Weights of a small GPT-style language model, trained from scratch on English Wikipedia.
Training: a variant of SOAP for these matrices, 1296M tokens, 4944 steps.
Each number is 128 + 24 x the weight over the matrix's rms, rounded and kept within 0 to 255. Layers, rows and columns count from 0. Numbers have three digits each.

# k: layer 6 attention key, 256x384, rms 0.122, rows 54-63, columns 128-255
# q: layer 6 attention query, 256x384, rms 0.117, rows 55-63, columns 128-255
# v: layer 6 attention value, 256x384, rms 0.173, rows 0, columns 128-255
# o: layer 6 attention output (transposed), 256x384, rms 0.221, rows 0, columns 128-255
k54:063099136184143075124191141117167138181195068092062098130140095136076131035169165105126106118046123128063159137083123162162150097094067147040128150104134159098249105127140083091150116171247075039093106126091145149158105053018147117129165188061120090088119148153147100111170092189152135183145145100121156076123122130093185134120159184147124114095120116093124089114147099191150048115070
q55:142113118053101055033198174170147125128073136065172137153056058146141136102185120058158142224078126121139139106085085178084169136141153088140105154180123151140150245132125164167092255151108098132137122070137090165057089161168109102091128116098085129089151174059200180172146085093097082057124197132091104164137124141226051064082144033107083104059036187067149085100166169058057064186127
k55:027135153136153061147129152136108064132105212031020100062155118146046157142196119101088073166186162128032229109164159108153107143129103177218146132173079114140102182170179086190110185161067155136091094095072180180122161131129190145132226080098127165057126060141195158129083121101145162159111119112118049140016253171197047152131137176119144069180052113152125104000136166082177128195167
q56:179189165101079116164108087177090182146069139164180078192151116208069121185199137120105128101121098154096140103091166136116178123130116114096042177162130122154184138119148129109169113166152137165135089069107112092129106137055115152131118168113173128163075113233064112100099072066060140207153155193154095146141131062163152146121090079120113096106188159119131159183190118069171095127092
k56:108117137046127140037143126159088138072125144184126141160206143176112089123176120138117166155169079094127108178158159211074167161116022105125077131153131084124091227120053079174122162133159018166191161214107113118136160053071104199159117028125101126119074123114152188154087149093114142152114119105189065122119168126139093202125134149178111098249122190218076213163148155136087092115143
q57:187199180187092117105195148172171117104138171092121120101160098130108119139122066111111108091142156084143182119122074114148097078135169097201106108120101161107180104099114130073084120155093091135179203161112165186105152123071072116108170043128103118135155152109068140176112115168145121080136129113113148125191112118179135226151120143132002177118221099117167100114198047101074130086153
k57:156029149189170141110096091102127120135135063069119148148138089146094205128138106159139174155059084184138080163115159126158117117132164139076173191146054143075129071164164112157165161113175096138117144113145180184120082133174129086121128032094078132098144145117079171142094174131140142121153140119124082139106113105041111215129125122121099091122131074150116101106103090155109170099138
q58:140163126075131137154114177176061068038073187146064154151143129096066189129168093148108059070206163146047142074136158130175122077069121158162160078127102116118145129070105091066216095157128130157098105068122117120116140204171133139148172159141175163202113114151193200126132118115092124094144097093053098110052091118154111204191167122106131191125133099095146079126137093149192087162075
k58:080044083111149114157125156173090059183158224181135140106181177124166147151086048077096079110155171135110172114172113123136123124117117075184169076126160140099114203108136080092136124174144132199155144140097154051137099196150187229183113129104117150060174080069016177089142127118127124058084131149111120049136083074079067189189121115102133140105078077167112068190130195124210065130103
q59:081097146180134035126100029120090116146144149151123014131151154151077130220098111068060115167138181110085137170177209130198124186130135140154126103123107100117191102179102087111124139108209138167146084126069075119151166128115041116113115059126133076160205114145124133104177144109135115111106137197156119082161178132186065180067132180150171100139224043130215077103104131000150134091130
k59:101064183151144121092124118120137125073159147072078069170189176119176105103152140069152082215031138124145086135119035185073115124124088196197192165107160126121116157157146163123142063149150228111186141101131124069129132150074115121133131052207170141126109159098148198122174141111178065101180132177180053122203130000126059123127114132233185081206151135107129135066118114096144111137155
q60:065195069168167143108140160115197081174168162144108144106120152042104076128113108159149103177087171145148108153155125118126108220099184134145175115159134163063176076192126095138151055161108112129123134120112164124162097088037221155132090097140122147150138091082092119155164075154069099103139149125171077148200070096125102084185098077089138109143131148225097129102061100108089150139075
k60:116152131091094076188110117067133174137178052134107145161066077206124102145101055195102141160097111020113100077134137072146093113139212200227136078131152147140163108120143148136103189162150000076146132145173149111126111187139078158136127075120184095178114142127122130147147113093106120174122153117165127060148105157128116093145105034116064113212098109151113159148053085132129154149056
q61:108084127090150060090105131108171072105164153196117136160054158146064067171151067157170144137077166044107144120202124167155093166127155147120135158122159117118158182044198086117183100150174145131125147120086089104094149148192077164141125125117094182091092141133246153170104182105142129142099122111180122114099140181114087183111139148096181152113155097089073120083097163146096185106071
k61:057090132125112153150086111096153170061118138133061142133125111136120140135192139162137143161107130176036147183141172109147072130169158126195124173163153116120135157142142116165082180178154098083164162204198076085152134173199093158199164119018158119136140076062175077113115123139130153091182125160180081086157179104108067163147089175102169132113155089052152091077219144135128143134037
q62:086191215236149182196078123144078104105179088107097153230129187137134115121072139098100119185089098073091157109205109124158149155122175140189084177081120153065102112113179145131146144166069179101085108135081173145089122159058114148207111116147107073084157162144157107103155186125129082198087147066193120106070179111154131023129140101086075085158177116186074157155138146151043166164135
k62:059067135195173197152116164152142078083104083115227117180177167134087103162118107124124192183068121121122134167145120169116084128071249111104128158035107166135085147132109154099140107156052195150072151171117185132154131144100174117091078100096191110141066096123122117117114185167179194147188078047137124097087192144101123110079068155050162057208128140162055135193110196097144221096174
q63:073162134150077132014055131080134068108129221146148162187236124156049134145156027139162117128095085092134121093117104151143065153118136113116080107141152168090099148132043108137140074203145223157110143113191071133149112090130138133100099137165124178120158143141135192151165070118176118157140157130092126167234128164157095089149050074245182077148089176180083162131111128111177174100150
k63:145182129127087084194097115067043125152128077085098113127111148137123104127140123190119099137131096099129176105116129117199064099075041032167056185105132144153204111187130123139115138150202133119092148211120126083123148100088074120141143176190164128159120137103084189115126123116132168204183121101105123139135119217134117183097024108132097095163120160065135192146166075094132084144088
v0:111133083121134148102115129113129087085110105144093121075119116141127134185142164146080137132146165125118107156109130176115088162190132109049165129169143130124124092135123175172095141127113131119159162101107130136090111172142138122147167151139131127162140155161096117142124131184170087110106138102129142160114135144124111098107132106144144130120117120116147106122152098097140167158109
o0:133102104126115118148080131155147131198125136138143135114149146143140158148110134134111140124120106123139137132180118130123112128106162123124152129156124161161125125128127111084134120143181117123176097117088124113134125125111157120112104128170079116152141156081144111111144143114087095154149104101116121141139112101142162121144155161096129170094128123118139172142156128172145121112137